Part of a small language model's weights: tied embeddings.
Each number is 200 + 30 x the weight over its row's rms, rounded and kept within 0 to 999. Layers, rows and columns count from 0. The size before them is the row's rms in percent of the matrix's.

# up: layer 5 MLP up, 768x192, rms 0.132, rows 491-526, columns 0-95
# down: layer 5 MLP down (transposed), 768x192, rms 0.186, rows 491-526, columns 0-95
up491,080,269,229,159,181,165,225,164,183,216,265,221,185,229,213,192,247,221,221,209,192,252,141,215,195,221,228,142,164,163,191,212,186,225,195,187,186,201,197,250,248,204,193,249,167,185,239,165,199,178,189,215,201,214,212,168,206,193,197,184,171,216,154,171,204,251,201,182,206,192,164,202,193,214,163,208,150,208,187,183,206,201,189,208,224,210,203,199,212,229,153,212,227,168,214,160,187
down491,087,126,174,198,231,189,165,171,204,158,145,187,193,167,199,202,161,156,203,202,229,201,235,244,202,241,196,237,272,212,194,136,203,221,222,224,211,199,186,149,190,254,161,179,262,233,210,210,189,204,198,209,223,189,194,200,214,198,248,168,199,220,218,201,211,208,159,161,192,141,217,205,184,219,168,215,192,180,208,247,112,211,241,170,212,193,169,202,182,196,236,203,199,179,196,195,178
up492,102,207,219,206,182,178,190,197,175,192,187,156,208,213,202,180,175,203,191,184,211,132,232,219,161,181,192,243,182,200,229,200,194,221,189,265,211,227,223,178,251,218,243,220,206,226,201,200,182,202,238,162,198,230,252,203,202,280,224,193,218,211,189,275,201,215,269,149,164,230,249,211,197,252,253,239,222,158,198,213,134,145,204,209,174,170,167,227,200,230,214,199,162,178,172,196,201
down492,109,193,196,177,174,166,172,168,172,173,262,189,244,242,191,202,219,218,142,223,215,221,234,196,183,169,248,198,233,129,236,252,167,249,204,188,220,192,234,234,243,243,152,165,192,179,244,142,162,206,230,180,214,164,207,231,198,175,232,216,177,245,208,222,177,216,274,176,194,216,194,133,228,165,200,174,196,147,183,155,208,207,199,179,203,181,192,218,214,253,186,214,179,195,240,201,173
up493,086,223,240,240,197,203,211,212,191,224,200,174,195,194,163,241,201,200,211,217,184,223,184,213,178,207,180,197,174,178,228,188,174,208,187,209,239,170,189,156,192,231,205,231,253,182,193,112,197,173,192,184,217,191,185,261,244,210,244,181,235,200,198,199,255,196,136,184,177,215,134,204,232,242,211,180,177,169,155,174,195,256,185,191,187,174,205,264,227,189,223,221,236,273,179,157,210
down493,086,198,212,154,190,160,201,232,155,185,223,195,231,170,208,198,168,212,177,176,185,243,181,189,201,229,179,187,196,203,171,240,197,212,225,199,179,133,187,237,207,163,246,179,227,184,202,169,194,218,181,169,201,238,301,163,155,204,210,247,249,194,140,222,221,175,138,181,192,190,201,195,117,245,218,251,171,191,217,254,226,190,237,203,205,181,241,219,175,151,199,254,212,249,186,164,233
up494,101,193,184,221,216,230,218,202,186,163,235,155,191,227,142,231,222,246,185,178,205,215,193,174,210,192,245,199,166,195,212,232,205,196,216,211,214,205,124,178,224,157,185,233,167,232,195,139,241,175,206,212,156,145,210,187,161,212,204,220,138,224,167,198,189,223,262,192,162,181,171,216,241,194,180,225,221,188,203,244,211,242,178,241,201,222,177,225,180,188,149,176,185,175,220,142,188
down494,098,172,161,225,182,196,209,234,225,213,148,225,234,208,173,250,278,165,215,214,263,191,241,214,165,166,206,234,203,231,145,163,212,198,170,211,250,202,184,212,176,215,206,188,212,160,193,192,136,231,186,189,125,142,167,226,229,205,238,174,188,193,185,154,195,185,189,159,190,136,198,271,222,241,218,201,198,267,185,142,194,188,187,196,215,159,194,198,217,195,270,162,197,231,204,240,187
up495,093,262,224,177,198,165,178,248,228,196,182,230,159,266,194,190,252,160,146,151,212,218,202,234,176,203,204,219,196,177,181,168,176,205,170,237,233,164,178,200,193,196,203,210,199,167,147,228,166,131,251,198,251,247,251,268,228,223,229,180,205,186,171,240,173,199,202,216,193,196,171,201,213,168,244,237,175,218,189,168,151,159,185,176,216,221,153,234,244,166,244,195,196,201,223,154,218
down495,090,231,193,190,200,202,166,157,208,218,223,161,218,188,230,170,217,206,180,241,151,201,215,226,217,152,168,189,218,218,180,247,213,201,146,232,208,214,225,160,175,223,164,178,239,286,238,237,210,238,179,217,190,203,183,229,208,197,184,220,230,222,236,189,227,181,273,176,247,233,131,239,206,152,194,166,191,196,161,192,224,199,235,231,174,199,211,155,201,165,179,190,222,199,137,199,231
up496,098,219,212,222,193,191,182,173,208,200,159,171,195,176,242,229,140,218,158,163,206,123,188,214,177,188,174,167,226,191,239,175,201,192,183,197,200,216,274,197,203,182,177,229,134,226,170,169,151,218,233,168,197,222,151,123,189,233,197,180,193,205,220,232,246,199,180,191,186,218,235,250,260,166,205,131,168,204,188,187,205,183,207,185,165,168,182,196,197,215,197,196,226,204,208,169,251
down496,101,171,189,197,209,190,210,228,197,199,213,141,268,207,223,182,145,222,201,212,254,150,184,251,192,186,228,213,201,179,166,164,210,231,185,246,204,207,254,193,202,200,158,168,164,179,220,198,186,144,197,168,188,220,183,212,201,230,233,228,170,191,186,267,212,212,210,187,179,200,163,233,262,193,235,176,217,184,168,211,204,226,201,187,197,137,162,194,195,223,170,175,163,190,218,194,158
up497,087,182,226,255,227,157,131,201,161,197,220,215,195,224,164,204,182,194,166,175,191,196,254,209,191,207,147,231,184,153,215,145,161,221,235,231,268,234,211,205,221,212,194,230,244,196,191,206,223,183,220,176,189,148,181,204,194,228,242,266,182,138,197,159,186,204,229,245,242,211,164,190,203,176,225,202,164,253,145,235,173,211,142,237,230,236,174,178,209,266,190,169,176,190,180,169,198
down497,083,230,199,129,174,202,181,159,237,227,190,227,202,215,205,160,180,245,207,156,181,238,142,163,222,230,235,177,215,197,200,248,206,203,206,154,216,232,208,169,184,210,218,248,192,219,224,156,195,222,205,201,244,223,191,213,154,160,167,183,189,213,212,224,231,237,188,171,230,194,231,176,170,179,222,238,180,152,226,201,205,188,191,179,195,313,208,225,188,253,136,206,229,178,241,159,136
up498,112,210,188,196,238,239,173,196,190,177,200,182,202,214,166,202,218,189,197,208,195,252,218,185,258,208,197,163,197,249,235,226,234,193,131,178,214,163,212,171,159,231,204,166,169,285,161,210,222,110,186,229,208,150,201,249,241,134,210,247,169,200,213,204,257,211,273,161,214,237,203,196,167,200,170,167,173,181,235,207,222,211,205,164,165,138,197,203,227,207,210,218,209,164,189,166,195
down498,111,176,177,226,213,211,204,201,196,206,169,231,195,152,173,187,121,199,220,229,243,197,238,189,210,203,199,232,170,215,235,189,204,231,162,170,196,243,176,195,210,185,149,159,187,167,237,216,205,141,208,248,143,194,153,175,240,155,278,207,228,172,195,167,224,147,208,249,248,191,208,212,209,233,188,265,153,203,160,210,218,198,145,230,234,215,219,190,196,243,192,176,220,242,161,170,189
up499,111,202,185,220,224,209,182,195,234,201,158,220,128,203,192,233,255,210,205,173,211,230,185,231,236,207,196,168,177,195,222,182,226,189,193,221,159,237,191,184,186,247,182,131,141,232,223,191,213,210,227,212,248,211,209,202,211,186,233,189,211,247,189,221,204,183,224,203,193,200,229,147,183,188,228,240,207,148,180,248,231,182,129,190,174,169,204,213,241,214,238,147,222,212,149,228,196
down499,119,222,235,204,182,249,177,258,199,181,181,239,208,184,245,218,206,240,208,259,152,198,222,174,220,164,203,228,185,209,246,194,171,254,208,184,201,218,156,180,225,196,209,218,195,208,187,155,169,145,209,168,172,211,184,203,222,232,271,212,173,220,215,237,149,249,149,235,162,213,230,192,214,241,183,181,222,194,188,189,160,178,146,208,192,191,217,171,200,196,225,228,209,207,159,233,220
up500,090,193,183,219,152,199,201,153,182,221,170,230,178,189,177,231,170,262,242,175,149,191,190,242,172,231,238,182,212,247,242,188,248,187,207,220,204,173,205,166,205,168,227,198,227,245,181,164,209,198,193,170,230,233,199,167,208,184,203,166,225,185,236,157,209,222,200,223,271,168,186,193,219,163,230,211,212,165,215,182,256,215,207,180,200,247,194,155,142,262,195,179,152,198,158,252,265
down500,092,226,211,166,194,228,200,203,210,242,193,221,223,264,240,196,186,164,215,206,176,224,133,150,230,216,161,217,204,220,192,230,209,228,244,245,163,183,170,220,147,226,139,159,180,161,205,138,219,237,196,162,154,170,230,215,210,185,162,248,166,142,235,194,208,249,174,214,164,180,196,179,232,236,184,248,198,210,195,224,113,214,190,209,222,172,137,175,221,216,244,191,270,207,189,206,164
up501,105,177,212,180,172,162,192,214,166,199,220,230,194,180,256,167,197,199,245,158,226,245,219,215,202,261,162,214,178,208,170,215,251,192,136,159,215,257,197,212,215,209,234,180,176,160,215,226,206,199,191,210,180,172,245,201,156,159,226,216,187,217,192,224,194,264,202,167,222,184,196,196,230,134,187,164,259,212,233,217,239,268,224,144,252,160,193,259,239,197,203,204,154,195,161,212,152
down501,111,206,176,222,171,164,220,190,154,215,230,206,176,187,179,194,259,239,190,226,188,244,205,178,148,217,202,192,224,175,197,237,166,205,210,203,206,180,193,239,177,219,229,200,216,173,254,186,191,220,220,172,235,222,170,164,212,249,224,206,221,202,211,207,217,183,174,216,260,197,250,142,219,158,195,192,217,249,164,173,173,201,277,207,199,185,236,182,126,245,183,168,176,135,173,189,233
up502,110,161,154,186,205,197,168,187,144,154,225,237,221,236,216,190,226,252,208,192,157,202,165,175,206,233,168,232,177,172,251,119,233,248,194,184,227,201,196,274,234,207,161,229,189,237,175,196,212,199,207,241,247,205,232,239,164,210,164,160,186,215,223,195,200,173,157,185,168,170,212,177,151,194,179,210,167,206,227,196,212,223,185,210,250,202,192,187,216,199,160,211,185,187,205,162,178
down502,104,157,196,182,188,177,175,257,209,134,162,209,239,237,205,208,217,224,209,174,182,212,160,194,201,232,118,235,203,194,191,200,210,204,168,194,157,145,225,167,213,183,286,188,208,239,210,148,230,261,164,253,170,221,160,235,167,235,200,152,131,199,197,213,186,209,213,232,216,187,199,209,168,181,199,217,174,200,233,185,226,238,187,195,229,215,269,196,226,158,212,199,231,194,240,190,174
up503,098,260,164,236,269,142,189,169,164,210,201,127,207,158,220,247,185,272,260,249,137,208,156,217,173,182,154,200,208,191,224,183,185,209,256,223,218,190,213,188,218,157,165,199,175,256,239,201,184,186,239,182,243,203,232,179,190,162,197,221,199,206,201,202,193,164,175,219,164,192,179,187,229,226,184,155,204,243,216,210,239,213,234,267,209,147,209,221,205,182,177,226,159,210,191,208,250
down503,091,211,190,189,226,185,222,228,215,307,200,114,153,186,165,194,169,236,202,226,168,153,214,215,214,227,241,181,225,165,181,197,201,158,168,226,197,201,218,200,162,258,229,217,215,149,155,157,206,184,227,196,222,255,216,146,208,230,205,178,194,190,174,183,256,182,168,142,217,204,154,225,212,229,239,235,201,181,187,231,243,207,254,202,207,182,197,209,267,208,217,195,223,182,209,182,202
up504,113,156,185,166,197,260,168,187,210,197,201,206,215,157,226,176,206,242,240,182,212,217,201,202,195,155,189,185,214,229,215,163,243,220,201,188,201,178,183,196,226,179,206,225,205,151,208,196,180,131,194,203,223,224,237,216,174,183,191,162,161,204,158,218,203,212,269,178,210,214,177,196,266,214,280,194,209,209,189,163,207,221,178,201,251,196,169,159,201,172,218,202,255,161,252,181,224
down504,104,229,200,142,221,249,204,201,213,223,251,234,177,171,196,176,190,254,198,175,270,188,219,142,205,200,195,224,216,256,209,203,232,151,227,232,161,121,201,254,207,211,217,185,206,182,213,202,186,161,155,212,243,186,217,185,169,238,223,180,278,216,219,208,269,182,169,161,196,221,162,220,218,202,159,246,183,217,212,189,180,159,199,247,162,211,155,216,162,222,169,214,204,175,183,232,216
up505,107,195,229,198,241,197,149,140,198,196,251,199,212,158,217,192,206,174,178,194,130,217,209,184,246,143,170,173,163,219,190,144,214,199,196,192,171,231,226,200,266,142,175,200,240,141,223,175,153,269,149,199,169,191,187,197,206,178,184,210,224,211,142,172,237,240,193,228,168,186,155,158,236,183,174,172,219,200,188,158,213,216,206,190,218,242,213,198,218,239,217,171,238,168,188,194,172
down505,112,259,215,219,191,266,172,249,196,196,157,193,174,234,192,155,181,238,191,231,141,225,203,141,186,174,271,218,175,215,192,155,151,179,237,190,221,161,194,140,225,241,243,161,200,149,182,214,196,297,156,219,167,209,231,200,198,225,179,180,207,199,178,229,214,200,169,159,204,207,145,205,178,227,174,243,250,170,229,217,238,211,219,209,188,197,177,201,219,183,223,209,161,214,209,212,221
up506,080,223,225,182,154,177,228,210,215,187,220,217,150,196,180,245,142,237,197,227,272,206,203,187,137,163,197,196,196,218,230,176,209,209,218,214,225,157,207,222,193,162,184,213,211,217,154,184,194,196,189,199,159,206,185,205,175,202,255,222,175,147,215,203,129,216,194,229,220,199,252,144,222,212,220,167,151,181,177,221,203,167,253,222,213,190,214,196,189,235,186,179,192,159,165,221,226
down506,082,170,152,217,198,217,173,191,157,246,262,136,173,241,193,180,183,200,164,245,225,193,225,169,156,116,263,207,212,165,137,212,208,230,222,203,203,223,239,244,192,215,210,191,259,155,218,154,224,250,183,197,218,181,167,208,166,189,161,187,255,221,178,217,206,202,201,162,197,181,171,207,253,195,203,266,221,172,192,170,227,224,198,201,192,187,172,202,173,213,211,188,210,245,260,211,196
up507,099,175,214,151,227,153,252,214,175,197,229,284,181,196,194,200,212,189,174,200,175,217,117,226,196,220,228,205,196,195,202,225,238,199,220,173,181,206,212,223,230,149,163,186,212,247,221,146,174,119,232,167,182,200,216,189,150,209,235,174,208,246,268,239,174,193,218,258,177,215,258,190,200,144,185,178,190,221,170,191,209,146,183,202,156,228,189,213,178,174,193,157,205,168,153,143,224
down507,093,184,257,194,236,211,211,202,228,243,180,211,200,178,165,227,224,199,193,189,175,214,130,200,233,220,162,193,190,215,201,261,228,236,206,197,213,182,176,251,192,250,251,216,212,203,182,248,211,162,186,211,184,209,200,248,211,219,161,174,177,183,188,193,220,285,251,221,190,185,137,247,123,264,178,233,141,218,256,255,217,205,151,166,195,229,199,243,206,201,156,213,210,194,204,190,165
up508,105,192,213,249,197,176,232,182,166,217,187,140,206,199,169,177,207,179,210,255,202,208,203,191,235,166,204,198,229,164,180,186,241,216,167,179,250,204,176,200,227,238,223,192,197,195,204,221,196,146,148,191,154,153,200,169,228,164,219,236,177,234,237,251,163,204,228,242,209,221,198,230,176,152,157,224,216,191,159,185,190,172,206,238,228,176,185,212,186,148,227,232,159,179,183,164,173
down508,115,158,161,181,207,200,218,249,244,258,215,253,160,179,203,167,236,201,213,232,194,197,141,178,217,184,148,182,186,233,175,161,232,195,174,195,213,182,197,159,180,222,220,175,234,219,165,219,170,220,210,220,195,185,184,248,251,184,250,198,193,157,212,261,166,200,172,238,201,187,203,228,151,216,193,169,202,214,167,209,248,188,153,164,247,185,225,232,232,182,214,186,247,207,203,204,163
up509,096,181,223,183,190,174,177,235,196,181,178,215,235,237,181,219,190,206,184,206,178,241,198,232,169,224,211,195,178,129,201,207,179,196,199,218,211,182,176,192,223,201,226,198,220,212,225,175,187,154,160,167,231,296,209,175,217,178,242,150,222,232,229,172,193,150,175,184,205,191,208,180,141,232,200,228,233,200,208,230,164,195,287,238,238,214,190,204,253,238,200,215,235,188,179,209,225
down509,094,224,210,161,201,174,201,134,186,208,176,190,237,152,169,157,243,216,251,228,167,199,137,211,208,182,162,242,238,250,200,207,224,165,195,171,197,191,229,257,214,178,211,213,177,201,162,278,218,171,187,194,183,166,264,232,201,209,188,221,149,205,166,201,159,178,227,169,185,214,206,217,233,251,197,182,167,214,189,176,217,187,143,162,250,191,191,220,221,248,183,199,205,200,134,196,168
up510,087,261,197,234,218,179,202,280,198,182,181,180,189,193,204,212,202,144,166,215,130,199,237,192,197,220,219,217,207,222,204,264,164,226,193,180,86,264,231,142,224,206,206,221,141,229,179,173,203,163,193,211,201,246,162,207,250,232,219,165,173,208,254,197,162,206,197,179,147,248,223,258,201,228,204,193,218,201,181,175,151,208,229,162,189,232,207,210,179,209,175,167,214,231,190,182,245
down510,083,243,238,137,144,160,258,186,271,216,251,212,185,212,159,194,147,242,215,187,218,195,160,210,212,208,206,165,201,189,188,190,234,148,242,203,172,171,189,202,204,231,134,164,207,223,265,239,218,156,184,192,228,200,222,179,164,181,234,176,229,193,175,157,266,170,198,196,199,191,185,233,187,191,218,246,211,182,244,196,210,156,130,227,189,138,214,163,201,202,218,220,216,147,180,254,210
up511,099,224,199,255,233,141,216,181,221,196,256,182,165,212,169,244,216,244,163,144,209,225,189,174,207,151,157,192,145,170,230,230,238,218,195,217,229,207,229,238,129,249,187,167,203,165,210,165,145,183,234,184,133,155,197,226,207,192,222,241,192,185,146,213,208,259,241,179,249,209,175,230,179,205,173,176,191,147,256,139,205,218,229,154,217,208,182,204,200,230,192,194,261,203,204,201,190
down511,111,187,122,205,204,190,216,227,193,200,270,129,158,248,191,151,228,225,218,210,251,176,212,168,103,179,169,168,218,210,177,202,228,221,221,232,171,171,234,209,235,196,226,133,178,223,130,206,146,253,179,165,183,186,181,192,211,171,174,229,225,154,208,189,190,166,237,192,173,189,257,186,176,192,180,186,173,197,251,157,194,208,174,199,156,272,192,164,210,248,211,195,188,218,207,176,152
up512,109,172,185,194,192,205,231,171,173,171,170,204,205,210,179,194,170,226,197,181,217,206,187,169,251,218,203,185,133,207,205,191,129,180,191,182,176,194,186,198,174,244,175,195,210,174,196,194,200,191,214,146,185,214,220,227,221,245,161,227,226,219,209,194,212,198,245,255,240,190,201,213,174,267,225,185,220,137,343,200,165,226,204,185,200,190,167,183,216,202,248,183,174,222,219,257,182
down512,095,241,181,203,232,226,205,147,209,205,159,238,201,192,224,213,218,185,219,192,187,224,192,223,210,199,165,189,199,192,226,212,177,166,171,209,222,232,168,232,185,253,193,238,175,169,205,216,244,167,213,200,158,158,200,195,212,212,240,210,176,151,209,166,247,221,186,258,167,201,168,250,235,212,130,235,166,192,190,223,199,166,214,204,193,208,110,157,211,191,162,195,196,196,172,202,171
up513,110,181,218,225,200,176,212,226,160,222,175,194,199,214,242,256,218,152,228,220,174,223,181,229,223,169,185,212,192,245,223,206,230,230,166,199,276,194,196,164,183,208,187,190,115,238,227,172,221,248,183,207,197,180,167,234,206,209,195,255,170,165,213,252,191,173,110,198,200,187,168,214,220,186,148,177,179,204,225,253,228,225,173,201,148,181,172,208,158,144,203,241,179,175,161,208,216
down513,111,268,184,219,231,185,266,168,205,214,190,194,178,273,226,231,188,187,209,180,169,196,215,210,186,203,216,230,207,225,164,222,225,199,155,169,167,135,157,253,248,231,187,229,142,190,201,154,227,220,206,197,220,172,195,208,237,214,238,215,166,212,184,179,191,212,176,166,210,174,205,192,205,277,181,210,202,164,184,149,226,214,166,246,238,242,202,206,212,223,157,154,207,255,245,181,239
up514,099,180,248,156,238,175,188,222,168,191,216,224,226,196,212,238,215,179,197,81,178,170,239,209,184,241,171,183,201,240,202,207,207,223,191,236,150,248,202,255,225,250,168,217,185,227,177,220,224,185,189,234,227,167,202,159,165,209,236,180,151,258,187,183,228,209,191,208,192,218,225,234,174,206,223,174,164,160,287,201,215,203,196,243,165,199,179,215,184,205,242,191,190,242,189,232,207
down514,103,195,238,228,167,140,210,208,188,141,179,254,177,180,173,229,171,235,214,173,221,210,167,266,240,201,258,241,185,182,215,180,201,263,241,174,192,182,241,149,205,173,164,142,146,211,174,193,173,225,213,181,188,187,184,242,198,228,169,211,254,176,212,190,170,158,182,213,211,237,239,184,190,208,202,173,176,228,221,167,272,189,187,157,192,160,203,167,220,179,213,181,243,215,229,189,178
up515,094,150,177,179,215,174,221,154,203,251,180,181,220,162,191,217,183,210,192,186,133,221,245,215,237,176,193,185,165,211,206,170,217,214,171,235,219,180,164,233,192,256,196,215,203,157,204,205,184,247,204,195,189,210,163,206,171,187,173,183,252,162,138,244,235,238,223,173,239,216,196,217,190,229,186,212,202,179,259,206,279,213,165,179,199,216,182,201,203,214,205,215,197,132,250,196,255
down515,100,223,228,219,173,233,220,164,194,178,205,160,246,199,227,178,163,175,210,195,237,194,205,184,166,160,187,187,220,219,152,204,204,240,257,174,224,234,194,218,168,200,220,191,166,170,231,204,252,260,203,197,199,226,165,211,187,218,189,231,170,213,241,195,128,223,229,218,205,203,160,167,179,172,232,203,186,193,242,222,185,201,189,156,188,113,229,201,174,235,222,234,172,189,239,184,165
up516,096,177,186,206,208,182,207,239,147,199,221,197,176,154,158,231,257,198,167,171,265,222,186,215,154,136,163,186,198,261,227,195,215,200,230,209,215,190,224,175,168,194,224,204,152,219,170,199,203,157,209,191,140,197,187,190,188,199,159,222,151,208,211,172,226,226,214,215,120,284,194,204,138,219,261,175,176,182,196,212,232,199,200,260,223,201,221,260,218,209,198,206,232,179,249,184,199
down516,107,209,176,244,242,230,189,203,210,223,315,230,224,190,159,236,297,227,179,212,244,170,202,228,152,165,184,187,189,196,185,161,199,144,163,191,228,209,198,188,169,218,193,169,235,182,222,217,192,152,205,207,167,218,252,200,138,209,175,239,195,216,237,205,213,185,148,205,144,173,157,192,170,215,230,244,162,225,165,232,163,174,183,211,214,237,222,238,261,157,241,183,176,161,191,231,227
up517,109,190,154,230,182,184,211,215,193,161,221,197,156,174,138,248,197,221,195,223,198,218,234,208,211,172,181,193,217,161,204,139,181,236,166,228,146,217,226,189,223,216,132,189,214,201,236,181,179,172,160,186,199,187,223,182,171,220,150,216,265,191,156,187,236,207,218,204,168,217,212,238,212,250,252,184,211,231,287,214,273,244,224,223,182,184,225,183,211,243,152,192,221,233,197,221,203
down517,101,222,191,195,187,253,203,203,157,214,206,205,185,151,154,238,205,187,267,172,274,232,192,188,221,191,245,186,198,174,235,195,217,256,191,175,207,218,238,245,256,234,116,160,222,205,250,199,208,107,238,213,218,148,187,262,233,184,125,169,242,199,189,188,218,126,218,190,177,223,206,244,151,214,232,180,187,250,190,217,221,212,163,145,232,205,234,230,170,205,156,246,192,204,180,238,177
up518,106,217,256,234,249,204,207,187,192,212,163,162,193,177,159,182,151,232,223,210,230,229,204,172,165,212,189,134,217,207,191,188,240,234,220,193,232,184,189,184,165,201,167,197,149,217,214,226,230,266,196,196,181,158,206,194,135,219,149,225,267,206,255,169,226,195,247,207,209,231,223,197,237,164,213,181,243,189,202,216,214,177,213,144,238,180,150,227,251,154,243,203,230,229,276,168,189
down518,098,256,250,197,215,176,177,163,196,213,211,185,199,274,175,179,162,197,204,277,216,149,173,238,166,199,216,208,181,164,195,244,214,169,188,212,229,209,241,233,167,190,193,209,224,194,190,136,234,206,198,238,197,181,194,140,218,225,224,164,254,201,195,243,215,182,234,121,215,219,181,236,235,154,225,192,191,236,207,152,163,181,178,213,145,174,197,251,177,180,188,237,212,207,214,220,255
up519,127,171,221,235,155,178,192,199,204,236,191,204,211,188,174,199,216,195,181,208,156,161,196,165,208,213,229,243,178,231,160,163,316,205,246,250,144,210,239,229,205,212,203,173,196,167,258,179,207,242,185,210,189,154,162,214,184,186,179,176,186,176,196,198,241,243,171,180,212,228,146,226,193,179,189,239,194,150,202,171,206,171,223,223,212,158,183,209,210,127,154,195,190,235,189,177,191
down519,119,223,237,250,237,212,151,242,212,202,223,163,206,208,173,168,210,156,202,165,176,164,202,225,200,179,202,190,154,241,232,188,228,206,247,226,182,192,254,153,229,195,170,194,144,164,183,191,253,176,253,199,200,213,178,221,206,210,194,241,203,224,164,200,236,237,239,238,227,191,183,235,216,207,192,203,215,183,162,224,201,207,172,189,192,141,221,154,172,117,156,247,224,206,195,178,201
up520,116,140,206,215,167,203,184,182,235,181,170,222,158,170,206,244,182,190,192,222,260,213,173,188,170,242,179,226,174,216,193,240,223,208,184,217,184,242,227,232,244,136,211,214,157,194,176,183,231,230,206,186,212,172,179,150,208,222,189,178,199,215,200,220,190,167,199,210,100,236,251,220,239,249,167,166,121,116,189,220,235,196,210,199,214,211,230,199,229,205,213,195,218,193,194,146,229
down520,114,207,230,184,231,214,190,229,230,154,212,189,201,176,197,202,138,208,252,164,242,242,226,244,166,222,223,241,168,159,223,197,226,194,195,142,166,187,224,194,181,234,194,192,190,190,145,190,174,220,136,265,229,158,132,221,197,208,207,178,223,248,227,202,205,172,173,194,256,219,198,261,282,194,239,190,167,208,160,240,226,204,199,214,141,210,154,172,226,198,221,212,205,295,168,215,176
up521,100,186,201,250,219,206,197,180,167,211,232,144,170,153,152,214,182,252,238,277,191,164,240,160,202,230,197,156,204,181,181,159,187,216,179,195,207,182,212,193,199,254,239,223,194,168,199,200,244,174,193,187,198,133,158,276,287,203,196,244,252,130,199,161,218,260,222,269,214,218,159,173,165,198,179,188,232,211,173,194,187,215,216,197,217,171,170,195,197,191,227,209,218,185,209,173,193
down521,105,198,209,152,182,203,196,138,228,153,236,209,202,212,269,206,193,189,238,203,210,207,231,215,213,237,197,221,200,132,254,171,212,203,224,203,175,259,235,166,211,236,178,205,184,192,261,190,193,172,178,206,192,154,201,204,155,175,246,186,187,203,152,205,171,193,207,158,168,203,171,199,238,188,203,183,275,218,216,218,172,171,166,220,241,201,217,252,190,151,219,177,263,205,177,202,203
up522,098,175,166,247,221,218,239,252,207,245,218,198,197,161,232,197,173,144,201,221,157,189,200,191,158,179,191,145,227,193,148,176,199,228,192,245,189,208,148,173,211,172,208,240,204,178,224,228,170,198,180,189,251,204,191,179,143,195,195,225,195,191,193,186,230,244,225,184,203,171,187,191,236,146,229,195,235,196,232,178,184,200,243,226,116,256,246,221,171,221,187,238,254,137,187,162,247
down522,099,154,187,160,192,157,248,161,217,185,243,190,211,157,209,140,246,211,169,199,166,212,210,222,194,186,237,170,170,138,118,200,204,238,223,177,238,215,244,219,211,183,211,177,207,198,189,192,165,237,140,230,251,161,181,282,176,202,187,161,154,183,193,198,240,200,222,221,205,179,209,218,212,194,206,217,150,221,203,211,183,218,196,196,179,230,207,225,212,188,182,221,213,175,173,243,197
up523,091,173,197,229,208,234,195,205,195,174,234,179,214,134,162,198,190,181,184,142,189,151,146,194,143,213,216,159,259,248,170,246,211,244,195,181,197,148,205,230,210,153,164,144,132,172,180,221,193,202,218,160,210,147,215,216,161,226,228,166,179,204,211,210,193,123,227,165,206,214,270,156,168,187,242,223,165,208,157,201,187,186,240,248,251,177,184,183,264,161,182,210,178,169,211,193,176
down523,089,207,234,168,176,185,152,195,256,209,177,214,158,274,237,227,198,215,233,149,188,216,214,193,203,211,133,240,198,228,187,228,206,217,171,111,148,189,212,148,187,210,199,208,213,198,215,212,169,245,205,256,179,189,223,272,221,219,233,228,258,220,183,212,210,232,230,219,197,195,200,163,204,238,169,217,159,174,160,193,161,267,188,231,169,201,185,206,150,226,188,181,212,204,211,143,201
up524,107,163,227,185,160,192,215,217,191,228,186,192,200,198,158,239,215,221,192,173,218,203,226,173,181,134,209,175,239,231,243,206,257,178,177,243,169,152,195,226,202,191,215,223,220,195,230,171,166,137,192,231,165,175,206,162,186,215,189,178,241,213,214,149,160,200,175,168,177,208,203,215,278,237,140,219,215,221,214,216,156,169,150,249,168,198,209,272,232,141,195,225,192,141,238,195,180
down524,104,212,248,220,197,208,239,189,171,160,151,222,234,128,138,181,266,240,241,200,218,215,213,224,201,187,204,207,213,223,205,224,169,138,178,218,183,143,211,157,250,227,229,207,181,201,192,172,199,188,181,243,167,216,159,228,221,182,218,214,222,179,262,170,207,219,200,197,160,226,146,195,245,213,160,167,188,201,230,225,178,249,166,232,184,215,217,168,182,177,159,223,222,192,260,184,197
up525,098,163,139,194,206,199,235,227,148,176,218,167,171,240,228,207,135,207,224,267,213,198,227,201,247,140,226,188,191,220,203,185,173,169,175,184,157,161,184,233,168,164,232,195,217,174,218,149,167,244,264,161,169,181,170,212,192,196,172,190,158,265,195,250,212,221,152,223,216,170,242,230,178,185,143,182,211,226,206,232,154,219,213,188,206,183,185,182,181,154,181,212,216,228,202,165,231
down525,095,206,213,185,151,163,205,259,198,196,270,206,202,218,187,186,202,238,172,173,211,167,188,181,262,223,199,184,201,187,172,223,141,264,168,169,211,204,229,118,210,228,216,223,167,195,172,184,261,235,253,215,258,177,189,233,206,227,242,236,225,188,175,144,131,188,198,225,184,199,225,170,233,183,227,188,199,166,224,189,167,170,195,204,185,155,152,196,215,196,194,164,198,148,206,184,168
up526,106,138,233,187,238,215,252,211,176,229,228,248,171,222,230,172,213,169,158,191,216,174,211,225,222,228,191,239,245,192,209,221,241,210,161,192,230,188,234,216,197,212,158,196,223,205,228,146,184,271,189,204,189,205,195,199,257,198,186,194,165,178,224,227,236,172,196,226,193,265,215,198,205,229,193,208,154,186,203,176,193,244,258,216,196,184,230,144,162,169,186,213,197,179,196,157,237
down526,110,202,194,212,217,199,207,258,175,212,271,223,229,183,228,205,219,197,209,190,228,262,182,220,236,258,203,212,235,170,182,241,207,247,194,195,211,174,220,174,197,208,220,118,192,219,212,141,189,154,244,132,209,232,236,244,209,220,168,243,214,163,223,162,166,152,164,234,180,169,195,147,174,154,211,169,172,217,183,237,180,268,218,218,194,186,187,174,200,191,201,202,157,238,198,205,180